{
  "n_layer": 12,
  "d_model": 192,
  "n_head": 6,
  "head_dim": 32,
  "norm_place": "pre",
  "qk_norm": true,
  "attn_scale": 0.177,
  "init_std_o": 0.00823,
  "init_std_up": 0.0403,
  "init_out_by_depth": true,
  "beta2": 0.95,
  "grad_clip": 1.0,
  "final_lr_fraction": 0.0
}
Each number is 50 + 12 x the weight over its row's rms, rounded and kept within 0 to 99. Layers, rows and columns count from 0. The size before them is the row's rms in percent of the matrix's.

# layer 2 MLP down (transposed), 960x192, rms 0.0736, rows 403-439, columns 0-95
107:42 60 85 52 54 69 60 49 55 44 34 54 46 43 68 44 46 57 52 61 56 66 44 42 60 38 38 56 56 37 65 58 43 42 36 52 41 48 76 50 74 42 57 43 59 48 56 56 45 70 55 58 40 38 53 74 49 46 48 49 40 54 57 41 54 48 41 32 37 53 46 53 64 45 53 63 50 73 36 36 36 35 42 21 42 43 42 35 67 50 61 56 45 35 52 46
142:54 35 35 51 60 34 51 46 59 49 50 35 59 37 37 47 56 42 39 53 33 54 31 63 40 72 72 53 43 61 60 41 35 39 36 65 73 44 39 40 55 24 61 50 71 42 42 60 27 62 53 34 54 41 61 65 40 64 71 73 64 37 74 63 48 39 40 52 44 30 52 45 46 58 71 54 61 39 46 66 51 30 48 41 61 38 45 52 67 64 63 78 41 34 43 37
075:56 39 47 37 49 26 56 30 41 63 66 50 67 41 28 42 59 33 58 58 46 20 46 55 59 48 44 54 59 46 57 49 32 27 38 34 48 33 35 73 49 22 45 58 56 29 63 47 69 57 53 33 43 56 68 59 36 78 62 64 32 48 59 40 57 47 44 43 58 65 43 29 61 51 59 35 46 56 36 55 48 48 70 62 60 54 47 43 51 56 62 65 51 45 54 65
159:42 55 57 80 65 53 33 58 53 50 50 42 38 47 52 34 53 64 50 52 44 71 71 46 52 47 71 57 33 50 41 57 22 73 63 65 60 37 64 31 43 42 47 50 45 56 42 64 45 62 53 52 29 55 27 35 47 51 50 45 54 45 43 40 50 56 53 46 61 34 61 48 42 43 62 67 60 53 49 54 64 49 44 44 52 53 39 36 45 82 34 40 70 33 76 64
108:45 41 60 41 29 54 45 59 48 48 31 46 52 30 48 62 84 71 50 35 53 34 51 45 58 44 61 34 40 58 53 56 54 39 44 60 54 49 60 50 56 45 45 67 51 67 57 40 33 59 46 39 71 31 48 56 55 59 48 85 47 42 65 21 44 50 51 48 57 58 58 49 62 56 27 63 47 43 40 53 62 25 53 60 50 49 46 48 73 29 46 51 60 53 60 28
104:54 27 41 75 53 73 80 66 70 65 52 51 64 48 52 39 53 38 46 58 67 61 45 73 37 49 60 56 26 49 36 73 38 57 52 62 24 29 45 62 62 44 59 35 45 59 32 47 53 38 62 40 48 52 41 22 62 49 66 64 47 49 45 41 63 42 64 34 47 58 57 44 30 58 53 60 54 46 34 41 50 73 63 62 69 49 31 61 76 39 38 62 39 39 60 65
092:43 44 48 34 52 58 73 60 45 77 55 45 30 39 38 56 66 44 67 57 44 87 58 70 56 44 64 51 38 48 32 67 48 50 53 64 45 40 68 49 61 37 56 54 58 58 42 40 30 46 36 56 46 36 44 23 58 19 57 65 31 54 45 33 57 58 61 52 41 66 42 45 30 60 65 55 53 47 52 46 58 84 49 48 51 37 48 70 89 35 39 47 57 34 53 58
099:55 44 46 39 60 22 32 68 42 67 34 45 51 37 72 47 33 45 51 56 58 52 62 65 48 39 54 53 53 54 48 53 37 37 37 59 57 39 42 70 64 56 67 40 48 68 49 48 48 51 75 51 55 45 54 56 51 36 42 61 56 55 40 54 53 18 44 67 50 57 55 51 48 48 66 45 56 27 33 59 46 41 25 56 38 56 23 55 58 63 36 46 67 30 52 49
070:54 42 42 50 25 35 50 48 58 43 56 45 81 30 29 53 72 54 39 50 58 41 45 39 51 50 68 55 58 40 57 63 46 38 48 59 48 33 44 37 49 45 64 47 42 20 57 47 45 55 59 48 57 57 53 60 55 61 38 75 51 53 63 39 47 53 55 49 63 53 61 27 26 34 46 31 43 50 67 53 60 68 59 62 49 40 45 41 62 32 49 40 71 46 48 48
079:56 24 65 46 31 32 46 50 36 50 25 57 67 51 31 48 51 50 47 50 47 68 58 19 60 59 27 52 61 63 48 60 45 56 57 36 48 58 56 62 41 52 45 66 50 38 46 68 23 60 37 37 62 47 43 49 51 58 57 49 38 55 45 49 65 41 65 53 72 39 54 50 86 48 59 31 43 52 49 54 43 57 38 58 51 29 58 46 51 68 56 43 46 55 54 56
080:21 47 61 62 33 61 69 44 30 58 27 51 79 55 43 34 64 38 48 58 36 51 51 46 62 52 54 52 50 27 49 57 23 40 65 61 56 28 48 58 45 60 46 43 49 41 55 32 62 39 43 54 46 47 27 62 43 39 52 45 43 55 51 40 35 32 42 56 42 63 63 33 54 44 54 24 48 48 49 56 60 61 42 63 43 82 49 52 60 34 53 41 56 70 48 56
087:39 39 23 59 56 44 69 40 37 57 65 50 71 43 34 57 51 53 60 37 43 57 31 61 62 68 41 56 52 56 67 52 20 64 47 65 45 30 49 57 52 42 62 37 49 36 51 24 45 36 47 28 61 49 74 36 36 56 68 59 27 35 44 29 56 50 64 37 45 54 51 41 48 58 55 57 56 49 48 45 48 71 56 55 52 60 50 66 69 45 48 59 50 60 69 49
119:29 34 40 46 60 30 60 58 47 50 47 53 40 26 38 74 47 56 46 43 43 24 40 46 54 55 58 67 44 64 60 49 48 54 54 31 64 53 60 58 48 60 59 46 37 53 78 44 52 44 58 47 72 29 39 48 53 67 49 58 60 47 37 55 60 53 32 64 10 66 37 41 51 51 67 61 54 27 49 56 67 46 56 32 36 43 57 46 68 39 39 46 51 25 64 40
143:73 48 53 43 57 70 30 61 77 48 55 34 42 46 62 59 58 48 42 36 56 61 30 41 57 52 50 53 55 42 40 43 57 49 49 68 43 44 54 51 59 50 42 48 32 62 73 59 64 36 64 57 50 53 58 75 44 37 63 55 41 53 46 40 47 66 38 34 40 57 56 48 31 53 49 74 53 35 36 58 60 77 65 53 42 50 47 51 63 66 57 33 38 61 48 52
086:61 40 53 50 72 53 56 37 44 21 62 35 43 56 65 44 69 49 38 59 49 37 55 56 56 53 59 57 33 61 52 47 45 35 47 62 61 50 58 49 57 26 56 57 53 40 49 39 45 48 53 28 60 26 45 38 51 84 47 63 60 50 78 53 57 26 53 43 40 55 61 44 56 51 53 38 49 46 16 38 49 59 48 67 35 57 45 52 60 52 43 82 29 60 53 67
122:50 37 71 51 65 56 64 53 42 52 49 39 41 78 49 57 43 50 49 51 44 57 59 57 77 34 45 62 65 50 65 58 58 61 68 72 44 48 65 38 56 58 28 67 40 56 31 21 49 53 27 56 37 41 31 71 48 31 50 64 50 50 39 44 55 17 56 38 56 40 51 41 36 52 33 43 41 54 58 44 44 59 54 54 37 48 32 69 56 44 42 63 57 62 55 59
063:56 46 76 74 26 46 54 42 49 47 21 45 63 59 41 40 35 60 50 54 39 57 50 69 77 57 13 57 48 51 52 47 56 47 42 55 40 51 76 47 40 51 55 58 45 49 51 47 29 39 90 33 30 47 60 38 45 46 67 60 49 40 58 55 38 51 49 51 37 77 57 49 69 55 41 61 45 60 34 57 41 50 38 47 31 52 62 48 69 28 50 49 64 66 40 49
108:48 40 39 42 48 48 51 52 47 58 44 43 18 56 36 58 64 72 35 56 57 36 39 52 57 57 64 32 34 43 64 44 51 33 46 60 43 31 65 48 59 44 59 43 41 55 67 40 40 61 57 32 54 32 57 43 33 56 65 51 41 57 62 47 39 47 40 43 53 44 65 51 49 47 52 44 52 38 51 55 68 56 64 59 60 49 54 65 59 26 40 41 60 32 39 41
097:58 54 36 34 58 57 43 28 48 44 52 54 38 45 60 57 65 43 48 48 33 35 47 41 57 74 62 45 65 65 36 46 52 33 56 55 46 55 65 37 70 55 46 36 36 59 60 36 49 59 52 30 14 41 32 55 47 48 22 59 51 48 67 43 49 42 39 42 66 47 51 54 58 43 55 13 36 43 47 61 64 63 36 60 75 56 36 74 70 47 58 51 42 49 39 55
094:59 57 32 50 45 35 53 37 26 61 46 29 35 44 34 55 61 44 57 47 62 38 52 49 63 55 63 56 94 60 49 31 44 27 52 49 43 36 66 43 66 43 60 54 60 58 59 25 52 53 42 32 48 44 57 43 27 52 51 79 42 40 61 52 29 52 66 48 54 55 58 29 32 60 29 46 50 46 30 68 51 65 57 38 46 62 20 45 53 36 28 75 74 54 58 47
187:64 32 41 27 49 72 62 46 55 51 71 43 56 50 34 35 33 43 51 52 41 66 57 86 31 49 62 53 52 59 69 29 46 52 51 49 37 38 33 41 45 41 29 37 50 42 45 46 52 65 46 62 69 63 52 61 40 73 69 40 69 48 43 58 34 70 55 50 49 45 51 52 38 44 54 44 43 51 68 34 62 61 38 43 60 56 21 58 58 63 63 64 70 59 63 28
087:50 54 58 57 43 50 61 54 46 58 73 46 54 54 30 40 63 71 57 27 57 44 79 52 54 61 45 57 61 49 71 57 48 48 57 52 38 57 46 64 49 32 42 45 60 43 53 54 53 61 54 08 29 49 54 35 35 29 37 64 25 34 54 44 38 53 58 50 33 56 56 38 59 52 63 43 51 58 52 62 58 46 54 47 52 41 25 58 56 52 36 55 34 46 96 71
075:42 40 37 38 39 29 45 54 56 67 51 53 53 40 33 57 61 45 34 32 46 31 35 59 54 45 56 47 39 54 79 54 37 49 47 54 62 56 62 61 59 49 54 57 57 45 48 30 53 38 31 56 55 47 51 28 25 48 55 58 44 48 76 50 47 52 61 66 53 46 68 37 47 41 60 40 52 34 46 47 49 46 38 49 49 75 57 58 66 35 46 55 52 50 42 49
093:41 32 53 48 40 49 40 54 56 53 54 45 42 65 43 57 69 58 54 42 48 45 44 53 62 67 44 59 32 54 40 56 59 28 64 46 58 49 42 40 47 17 59 44 62 44 39 37 43 75 67 51 51 43 68 33 35 42 50 74 29 41 58 61 45 42 63 68 58 42 47 37 56 62 67 58 61 43 40 35 49 73 53 64 51 38 44 68 38 57 51 59 40 37 48 54
076:40 42 64 67 62 82 57 45 23 41 58 43 34 47 68 48 60 43 47 39 61 27 43 56 51 54 56 60 46 32 58 47 22 40 51 54 52 53 55 44 48 32 47 63 52 71 52 42 51 48 62 62 52 31 37 33 56 50 56 60 52 52 64 57 51 52 43 55 65 57 72 47 58 55 55 39 31 49 61 67 74 76 47 61 38 52 59 46 58 53 64 65 75 62 55 79
119:39 51 46 51 59 62 54 57 26 49 38 39 64 56 38 58 59 48 61 75 58 53 57 69 54 61 45 44 33 41 72 53 67 59 66 48 53 63 41 54 33 45 25 55 61 28 38 38 47 47 49 70 40 54 49 37 43 29 65 28 54 48 36 47 46 68 41 46 36 52 55 56 45 43 65 70 41 47 75 58 42 39 61 70 59 60 65 63 27 45 35 47 54 47 64 49
137:69 58 62 60 55 60 58 23 61 51 54 41 86 65 46 50 55 59 47 42 39 20 73 49 47 55 63 41 50 62 48 38 50 48 37 50 41 67 38 49 28 48 64 52 54 64 39 42 41 29 55 45 36 55 40 73 55 62 72 42 57 52 53 44 37 70 48 31 30 53 53 57 25 55 16 44 49 50 37 55 63 53 35 66 54 32 30 39 57 83 50 41 59 61 37 48
078:55 47 32 34 39 41 75 57 81 74 67 43 41 56 45 53 53 46 24 60 46 59 42 37 39 48 63 51 50 51 46 46 68 52 49 69 48 50 41 51 56 26 40 46 49 74 52 59 58 50 50 54 54 59 47 46 36 36 63 62 49 39 23 71 71 57 57 36 46 52 39 51 27 62 62 37 55 39 79 51 61 42 53 57 51 27 48 63 53 13 50 50 63 52 39 64
083:40 33 43 51 58 48 31 57 39 33 48 44 45 35 53 58 36 35 55 44 49 42 49 57 61 51 75 59 35 56 44 41 50 43 69 43 62 62 64 65 75 33 62 37 54 64 49 43 43 46 36 50 41 54 26 44 44 53 57 59 46 53 73 53 59 52 43 67 72 51 53 51 59 47 44 72 48 39 39 39 45 64 52 33 47 45 64 53 46 49 41 36 61 32 27 49
126:46 32 73 65 56 35 34 69 44 48 51 64 52 52 73 68 48 63 47 50 65 45 72 76 41 49 42 41 37 58 52 71 42 44 34 49 52 47 48 65 44 21 40 39 52 30 42 33 35 29 30 49 58 33 70 50 25 37 63 65 46 63 38 51 46 53 50 48 57 58 53 55 45 60 31 37 47 44 46 51 58 48 63 54 39 58 40 58 60 48 46 50 52 38 60 56
096:45 50 33 48 37 36 40 53 39 59 47 47 59 46 26 44 61 42 49 52 50 53 50 71 65 57 74 25 52 44 51 54 62 43 46 65 49 38 62 68 33 37 45 54 45 70 41 29 52 50 54 45 50 56 67 48 47 72 59 59 41 49 45 38 47 66 60 52 54 66 38 39 38 57 35 33 61 48 52 33 49 53 78 60 66 47 58 55 66 39 63 62 72 52 49 57
103:36 41 71 73 61 38 57 75 51 61 40 43 56 63 51 58 53 43 42 69 45 58 48 67 42 53 39 42 46 55 49 46 74 58 61 30 49 56 49 39 53 58 54 65 59 44 47 26 56 56 40 66 86 43 72 42 51 55 38 29 59 40 45 30 59 48 48 24 44 50 38 53 57 42 54 57 52 64 43 62 36 47 38 38 57 45 24 36 52 47 66 52 49 76 33 43
073:60 52 61 57 39 42 54 50 47 43 41 26 67 43 46 65 49 79 54 27 79 62 50 60 68 51 50 52 61 58 27 64 37 71 50 52 44 45 46 48 59 47 50 58 34 56 23 60 40 50 73 51 50 49 51 71 42 50 51 76 51 46 42 42 46 56 58 60 48 49 51 44 52 60 69 52 64 37 69 31 29 48 19 61 51 37 46 45 32 58 58 64 65 64 49 62
090:66 40 51 41 50 71 32 21 30 62 58 50 39 49 49 57 56 53 61 40 32 38 44 67 53 50 47 77 73 55 59 49 41 21 27 46 25 63 62 35 55 32 48 64 53 27 54 43 35 60 40 23 59 34 56 54 35 73 61 60 40 42 50 41 27 49 58 63 49 62 63 50 65 55 29 60 58 37 53 51 58 69 58 51 53 54 37 62 56 47 46 68 43 42 55 55
161:36 44 44 65 65 62 39 59 46 64 59 57 54 63 45 51 49 53 59 46 33 40 32 47 54 67 65 46 36 56 66 63 37 57 37 61 58 27 39 57 45 44 50 53 67 39 57 58 43 53 54 32 42 48 51 23 50 64 54 53 48 32 45 59 54 44 39 41 52 58 41 36 41 52 77 53 42 55 46 52 76 41 46 78 59 53 56 50 37 37 40 45 59 38 56 77
069:37 56 50 28 53 46 55 53 45 37 59 42 53 41 42 57 52 61 33 54 55 51 47 56 51 36 26 71 56 48 46 54 50 46 55 54 68 38 69 61 57 34 52 62 60 40 50 38 59 53 28 50 53 58 47 34 37 34 64 67 29 26 48 54 65 39 40 46 48 62 45 35 42 43 52 39 42 58 67 39 60 67 66 63 56 53 42 51 65 49 57 56 39 40 58 60
154:43 61 53 47 62 66 55 36 25 31 61 72 86 57 32 54 58 36 32 60 43 51 65 52 42 31 54 44 50 59 58 50 47 53 42 64 37 53 52 44 39 48 48 52 47 56 50 42 33 64 59 72 44 44 55 48 61 63 37 55 47 49 57 46 24 55 52 14 58 35 56 45 59 54 57 45 47 57 44 38 53 44 69 42 49 63 39 56 31 52 58 59 48 45 60 19
# layer 2 MLP up, 960x192, rms 0.133, rows 404-439, columns 0-95
098:29 38 44 39 59 43 38 45 52 41 58 39 40 49 55 72 55 58 39 54 12 51 24 59 32 58 53 64 45 64 57 62 39 42 25 51 55 38 49 42 71 54 57 50 67 56 48 47 52 54 64 56 50 46 67 58 66 71 53 46 49 35 63 65 47 47 50 39 50 34 51 37 69 49 65 39 37 28 32 66 69 52 41 54 42 50 43 35 52 59 43 52 41 39 49 51
096:35 40 31 37 53 50 56 49 71 36 54 48 42 28 52 61 67 45 33 54 38 35 29 60 36 67 59 59 41 64 66 59 48 46 34 51 67 32 75 48 58 48 72 56 67 48 71 45 42 61 60 49 54 43 66 46 50 69 43 59 44 43 53 52 52 46 40 47 61 34 59 40 63 47 67 21 45 33 33 65 58 54 57 51 33 48 47 45 66 36 35 64 43 43 42 51
125:50 43 40 50 58 31 53 66 76 34 59 38 55 44 40 60 57 44 44 43 56 37 55 47 48 56 59 44 51 75 57 49 26 30 35 59 59 25 68 46 56 44 65 62 65 39 59 31 56 58 47 44 62 38 53 29 37 52 43 65 58 25 48 66 57 50 56 43 47 40 47 44 48 48 79 44 36 43 60 57 68 70 38 63 44 57 47 51 63 51 26 66 48 52 49 49
101:32 48 25 48 69 42 59 49 54 39 62 44 42 36 51 54 69 45 36 43 41 48 46 51 51 68 53 63 48 70 63 54 40 37 48 43 72 42 63 65 51 45 74 51 89 40 63 37 39 55 49 31 48 44 72 40 57 59 42 68 48 48 59 61 53 54 45 43 48 40 51 38 62 48 69 49 45 30 49 75 67 54 61 59 37 45 39 36 68 44 38 72 29 23 33 57
099:41 32 39 35 54 41 45 53 69 27 45 58 48 37 52 57 46 52 32 54 47 38 37 60 33 78 52 59 50 52 55 67 52 47 29 70 64 40 71 48 63 45 62 46 63 44 65 51 55 48 59 51 55 52 61 59 53 62 43 38 51 56 58 42 67 47 43 51 56 46 65 48 54 52 62 26 56 26 38 58 53 63 57 58 30 40 58 34 65 43 46 51 46 44 41 39
086:34 33 28 29 56 27 61 41 60 41 53 61 50 31 41 58 65 35 41 55 38 40 40 58 40 69 54 61 41 63 44 55 50 33 33 51 55 48 61 60 67 38 70 48 68 51 60 38 55 50 45 44 49 41 58 39 53 64 38 61 52 52 48 60 55 37 40 47 57 44 52 42 59 45 62 34 53 30 43 77 83 55 59 52 49 41 58 42 72 39 48 62 50 33 25 59
103:25 46 28 34 51 39 61 53 65 38 55 48 35 32 38 61 60 49 16 53 53 39 32 62 39 71 51 65 45 72 63 63 56 44 43 47 61 27 64 66 61 48 71 63 71 49 65 38 51 54 48 38 51 40 56 55 54 72 43 60 48 45 59 59 62 45 39 46 68 49 57 38 65 41 70 44 59 45 41 61 59 65 50 47 38 51 51 33 64 39 33 61 45 39 30 47
095:35 44 27 39 61 32 56 50 57 38 43 60 41 21 57 66 55 41 32 53 48 46 33 61 43 78 54 55 31 69 61 61 40 38 39 54 64 39 62 56 65 47 67 56 69 39 69 40 42 46 51 43 61 37 69 49 59 61 43 51 46 52 49 52 53 45 45 53 50 36 50 45 60 47 62 32 48 28 40 70 65 56 50 53 38 45 46 35 79 33 41 65 45 30 39 52
097:23 40 35 41 59 40 62 51 57 35 59 52 39 32 51 60 71 52 27 52 36 45 35 60 49 76 66 60 40 60 62 49 39 36 31 58 78 38 67 60 62 46 68 57 76 48 64 37 51 48 38 43 48 36 70 45 44 58 37 51 49 45 55 51 56 26 37 47 59 47 68 37 72 41 61 37 49 33 45 72 67 34 52 59 32 41 55 32 70 47 33 62 42 31 40 44
102:26 30 32 43 58 30 56 57 65 41 36 53 36 22 36 61 57 52 45 55 34 42 37 54 37 75 67 61 46 69 61 67 47 40 26 57 66 36 63 65 63 50 70 61 66 61 65 41 49 53 53 41 61 46 70 51 44 68 37 43 50 48 49 47 56 36 39 46 54 33 61 43 55 43 68 40 49 33 45 67 66 61 43 51 40 43 55 36 67 24 36 65 41 36 45 46
094:49 45 33 38 58 38 52 44 58 42 54 41 42 42 53 58 61 41 21 49 39 40 35 66 48 64 62 61 42 65 63 58 47 37 43 42 61 43 67 57 55 42 72 53 86 41 63 40 50 62 47 29 49 32 64 36 56 62 33 64 49 41 50 59 62 47 40 53 54 36 54 44 65 41 59 40 57 29 44 74 68 67 65 51 40 37 54 38 71 42 43 63 48 31 48 56
094:38 48 25 37 61 36 53 38 53 33 61 49 48 27 45 59 64 49 32 54 33 39 32 58 42 67 48 64 44 74 63 47 38 33 35 47 68 38 60 57 65 48 76 57 71 47 64 39 55 54 41 44 51 36 72 51 64 67 43 56 43 39 61 56 56 42 41 52 62 40 58 42 61 48 68 32 43 23 45 63 67 70 56 53 33 36 65 51 58 28 46 59 36 32 51 45
110:38 34 46 31 52 57 25 53 56 42 43 49 29 45 43 51 56 46 46 47 27 32 41 42 54 57 51 71 55 34 56 54 62 35 39 43 64 50 60 61 52 46 57 63 60 64 65 57 62 65 71 56 38 70 39 73 47 51 35 32 56 43 68 40 52 51 48 37 25 49 52 44 51 61 54 44 48 39 18 49 55 44 48 53 36 54 53 54 34 45 52 51 37 42 36 33
101:31 40 26 49 52 36 61 62 48 32 56 70 47 34 57 63 63 38 34 42 37 42 41 55 42 70 61 50 44 68 59 64 50 46 22 54 70 41 61 61 64 44 55 47 74 36 62 37 37 53 49 60 64 43 81 38 60 69 39 53 49 47 71 59 57 53 44 52 55 41 62 43 53 45 74 32 43 32 43 75 63 56 55 57 41 42 50 46 70 38 38 62 39 38 47 57
100:39 63 20 49 68 37 57 46 46 19 44 60 41 50 41 42 66 38 42 53 33 42 27 25 44 42 68 43 44 55 54 59 40 41 42 59 50 41 48 25 67 45 62 26 53 61 51 46 62 65 59 69 53 52 73 68 46 53 50 70 39 45 68 50 54 42 39 32 51 20 50 48 63 55 64 59 52 41 38 53 37 71 47 32 56 52 43 55 52 42 63 49 52 49 62 46
095:23 44 31 44 62 38 52 51 56 38 50 56 42 33 49 56 71 43 30 39 45 41 39 50 41 74 55 56 46 61 39 54 50 38 29 57 58 34 64 63 56 48 62 51 72 48 60 36 37 56 53 42 54 41 71 41 48 58 47 60 50 44 58 61 72 47 39 45 61 35 52 43 64 42 68 43 49 39 45 67 73 53 54 53 36 42 42 51 77 28 34 69 36 37 43 56
093:49 40 23 33 67 52 55 56 64 41 62 48 43 35 46 61 67 51 30 40 51 45 43 55 38 68 59 67 40 69 64 51 46 22 45 60 65 35 55 39 56 51 67 50 79 51 67 37 52 59 56 44 55 56 79 47 48 60 48 54 48 41 56 55 56 42 42 47 44 38 51 40 63 47 63 30 44 37 57 74 73 45 43 54 40 47 49 40 62 34 48 70 40 28 43 53
110:42 56 32 50 69 39 53 53 62 36 55 47 36 31 54 61 59 55 24 41 47 51 43 52 48 69 55 55 30 67 51 51 42 39 08 40 64 42 68 65 68 57 72 51 68 41 58 42 41 43 50 42 50 33 63 43 58 61 33 57 49 41 45 57 62 45 44 52 63 39 52 41 69 49 62 20 48 45 52 61 59 51 49 52 27 53 38 33 58 38 39 57 45 27 46 61
095:39 41 24 41 59 42 59 43 61 35 54 49 43 37 56 64 62 43 27 43 34 39 29 59 40 70 66 66 43 67 53 59 48 42 37 54 61 36 56 51 60 38 66 51 74 53 66 39 47 47 55 51 51 47 83 48 57 67 47 61 48 52 55 57 54 41 40 45 53 49 64 40 53 52 67 39 49 27 39 68 62 57 50 56 41 42 60 34 71 46 41 54 54 32 39 49
100:39 37 25 35 47 44 59 58 62 35 64 58 39 42 37 69 71 55 26 56 48 35 34 59 42 65 70 74 40 74 54 61 37 47 30 58 54 44 57 60 59 45 69 57 60 52 62 46 43 55 36 44 53 48 61 47 54 61 39 61 42 50 65 46 53 39 47 44 56 41 52 37 67 51 62 40 49 40 44 67 55 49 48 51 27 39 45 30 70 30 56 57 39 25 41 55
094:41 40 41 40 60 35 50 53 61 48 58 54 38 30 38 60 60 44 35 46 47 39 23 60 35 71 60 59 48 58 43 62 43 43 37 48 65 40 67 57 61 46 64 47 83 44 64 40 33 52 54 43 65 47 78 46 62 58 44 67 56 48 56 51 48 58 39 37 56 38 47 44 63 43 68 38 44 46 47 70 61 62 51 51 23 33 43 32 74 39 43 67 35 33 32 56
096:29 42 30 41 60 41 50 51 63 36 52 34 36 29 57 58 71 53 34 55 54 39 44 62 41 72 61 55 46 67 55 62 53 33 33 46 62 43 67 61 57 49 66 55 79 43 65 36 48 49 50 43 53 48 72 48 55 57 37 56 46 49 52 65 55 38 36 60 60 35 57 39 59 48 69 32 45 34 46 68 77 50 70 44 31 48 53 39 62 47 40 65 37 33 37 50
099:25 45 31 29 65 30 59 45 64 43 53 54 32 35 50 66 60 53 17 49 49 37 40 51 48 71 51 59 36 71 56 61 37 37 42 70 55 38 70 64 64 48 67 60 66 49 56 39 58 53 65 40 65 42 65 47 55 66 36 58 38 44 51 49 51 38 51 41 68 38 57 45 66 45 68 38 43 32 44 70 65 48 56 54 23 49 44 41 75 42 39 64 48 28 38 49
099:26 41 23 38 65 51 63 56 63 38 45 55 28 33 41 58 71 41 29 57 51 37 42 62 34 66 61 60 39 62 56 61 45 35 32 53 78 41 62 56 46 45 69 57 70 49 67 53 42 50 51 43 59 33 59 42 62 65 36 50 43 47 58 58 59 34 49 47 51 34 57 40 67 46 67 54 52 36 46 73 61 50 44 55 40 33 40 28 81 39 41 72 40 35 41 46
094:44 55 36 20 39 39 53 59 67 43 47 27 61 46 46 51 41 54 54 48 52 15 38 41 51 57 82 46 52 48 64 49 51 46 09 39 58 36 64 51 49 51 50 46 59 62 60 37 45 66 73 59 63 56 41 48 63 66 64 41 44 42 69 51 52 54 60 50 33 42 57 49 52 43 51 50 52 52 45 57 45 62 38 39 16 38 59 37 50 38 53 51 54 30 52 36
103:32 52 38 26 42 41 47 18 75 31 39 61 48 55 34 65 44 41 44 54 25 37 44 57 65 49 53 65 52 51 78 34 60 39 11 48 54 54 57 51 56 45 64 39 58 60 75 45 58 45 60 68 32 61 42 38 63 43 44 38 62 42 50 48 41 53 42 72 46 55 39 45 59 51 49 39 50 36 23 55 51 35 62 48 36 49 64 51 38 52 58 50 60 52 56 40
097:34 40 30 41 64 32 56 40 62 39 49 56 37 24 45 61 59 42 38 52 38 50 25 50 38 64 53 59 44 69 59 62 50 41 37 43 63 28 69 68 58 40 78 58 65 42 70 43 55 49 49 35 65 45 73 45 47 65 36 47 52 45 51 37 58 37 41 48 50 44 50 35 54 52 71 28 43 35 44 68 72 42 53 51 35 46 51 33 77 35 46 62 52 31 43 50
102:31 40 31 42 58 28 60 55 51 51 44 57 23 20 52 65 73 41 26 49 44 38 50 65 37 75 53 64 46 69 53 77 44 39 33 67 71 39 61 66 65 46 71 50 67 52 71 40 35 46 55 42 56 44 60 38 54 63 44 48 37 47 60 51 58 46 52 45 60 38 58 37 75 46 63 38 52 36 46 66 53 67 45 54 45 44 54 34 71 38 36 62 30 34 39 52
106:46 52 32 42 58 35 72 37 39 40 60 63 41 44 43 58 75 38 36 46 58 29 39 39 54 54 58 55 42 70 49 51 46 42 48 58 44 36 54 58 68 51 66 37 67 42 73 36 40 62 56 35 45 35 65 42 50 60 37 63 34 40 57 56 66 44 50 54 64 46 54 44 70 35 67 50 47 35 50 73 58 53 47 45 30 42 63 41 61 44 51 65 27 32 33 64
104:35 42 25 25 48 28 46 46 61 35 49 51 40 33 44 56 63 49 39 40 48 42 29 62 40 63 56 44 33 67 56 56 56 32 38 49 67 49 68 46 66 47 72 59 74 52 62 40 56 57 49 49 62 39 81 51 56 58 44 65 55 43 68 60 54 42 43 53 48 27 52 42 59 44 66 38 45 29 42 72 63 64 63 44 41 53 48 34 70 30 41 57 50 39 45 54
111:30 37 41 40 50 46 57 58 56 39 61 59 43 30 49 60 66 48 38 36 23 39 31 49 42 60 54 57 53 69 68 59 47 34 34 69 60 39 58 59 57 50 67 49 72 38 79 47 45 45 55 42 39 48 67 31 53 55 38 50 56 35 49 49 56 29 46 39 52 47 48 32 72 54 73 43 49 18 42 77 67 48 52 61 35 52 52 48 67 39 47 69 35 31 53 48
095:24 41 35 44 63 28 56 38 67 37 57 45 40 35 40 67 64 50 34 45 23 46 30 54 36 70 54 62 41 59 61 58 41 40 32 55 74 35 60 50 65 49 68 54 67 61 61 38 47 47 44 40 54 37 63 47 50 60 38 55 43 51 54 44 64 35 46 46 66 42 58 37 55 44 72 45 47 32 33 65 57 55 49 50 37 39 60 34 63 30 41 66 49 28 54 51
099:33 47 24 31 54 33 53 45 67 47 52 58 41 26 51 59 66 36 24 50 48 42 34 56 43 68 58 54 41 70 59 57 45 49 34 57 56 39 70 53 61 48 74 59 63 61 59 34 49 53 53 40 51 52 71 44 47 65 48 56 48 40 43 46 63 36 36 48 64 36 51 39 59 45 65 30 43 25 42 68 70 65 54 45 43 37 46 33 71 32 44 61 45 31 37 56
124:50 31 44 41 63 31 69 40 63 48 47 38 45 16 41 56 67 45 38 57 60 35 44 58 33 57 64 63 44 72 48 61 44 41 43 52 50 47 66 54 58 45 65 56 61 52 59 33 43 46 44 44 65 35 58 53 45 67 35 66 45 43 49 58 64 49 56 42 63 45 54 39 58 47 59 44 41 35 50 69 61 47 52 51 47 59 44 27 66 44 42 46 38 25 44 54
094:29 39 33 31 50 36 59 38 65 42 53 51 36 29 42 70 58 48 24 53 40 42 40 55 36 76 61 64 40 65 58 54 46 45 37 63 67 33 61 59 67 53 65 59 67 60 61 46 34 53 52 42 59 41 71 45 58 66 41 45 52 49 52 53 58 42 42 53 52 40 56 41 66 41 68 35 43 32 47 62 62 49 52 60 40 29 51 34 74 33 43 64 40 38 36 52
107:50 31 45 56 26 48 62 44 37 43 43 61 34 48 33 44 58 45 47 67 61 46 56 59 23 68 65 24 23 61 45 48 36 62 45 49 53 59 43 53 40 56 55 21 75 44 48 55 41 46 23 63 47 41 66 36 70 78 47 69 29 57 57 62 44 27 50 40 61 45 39 47 49 40 56 44 50 58 48 58 76 71 50 42 38 39 51 47 46 59 52 55 43 44 37 59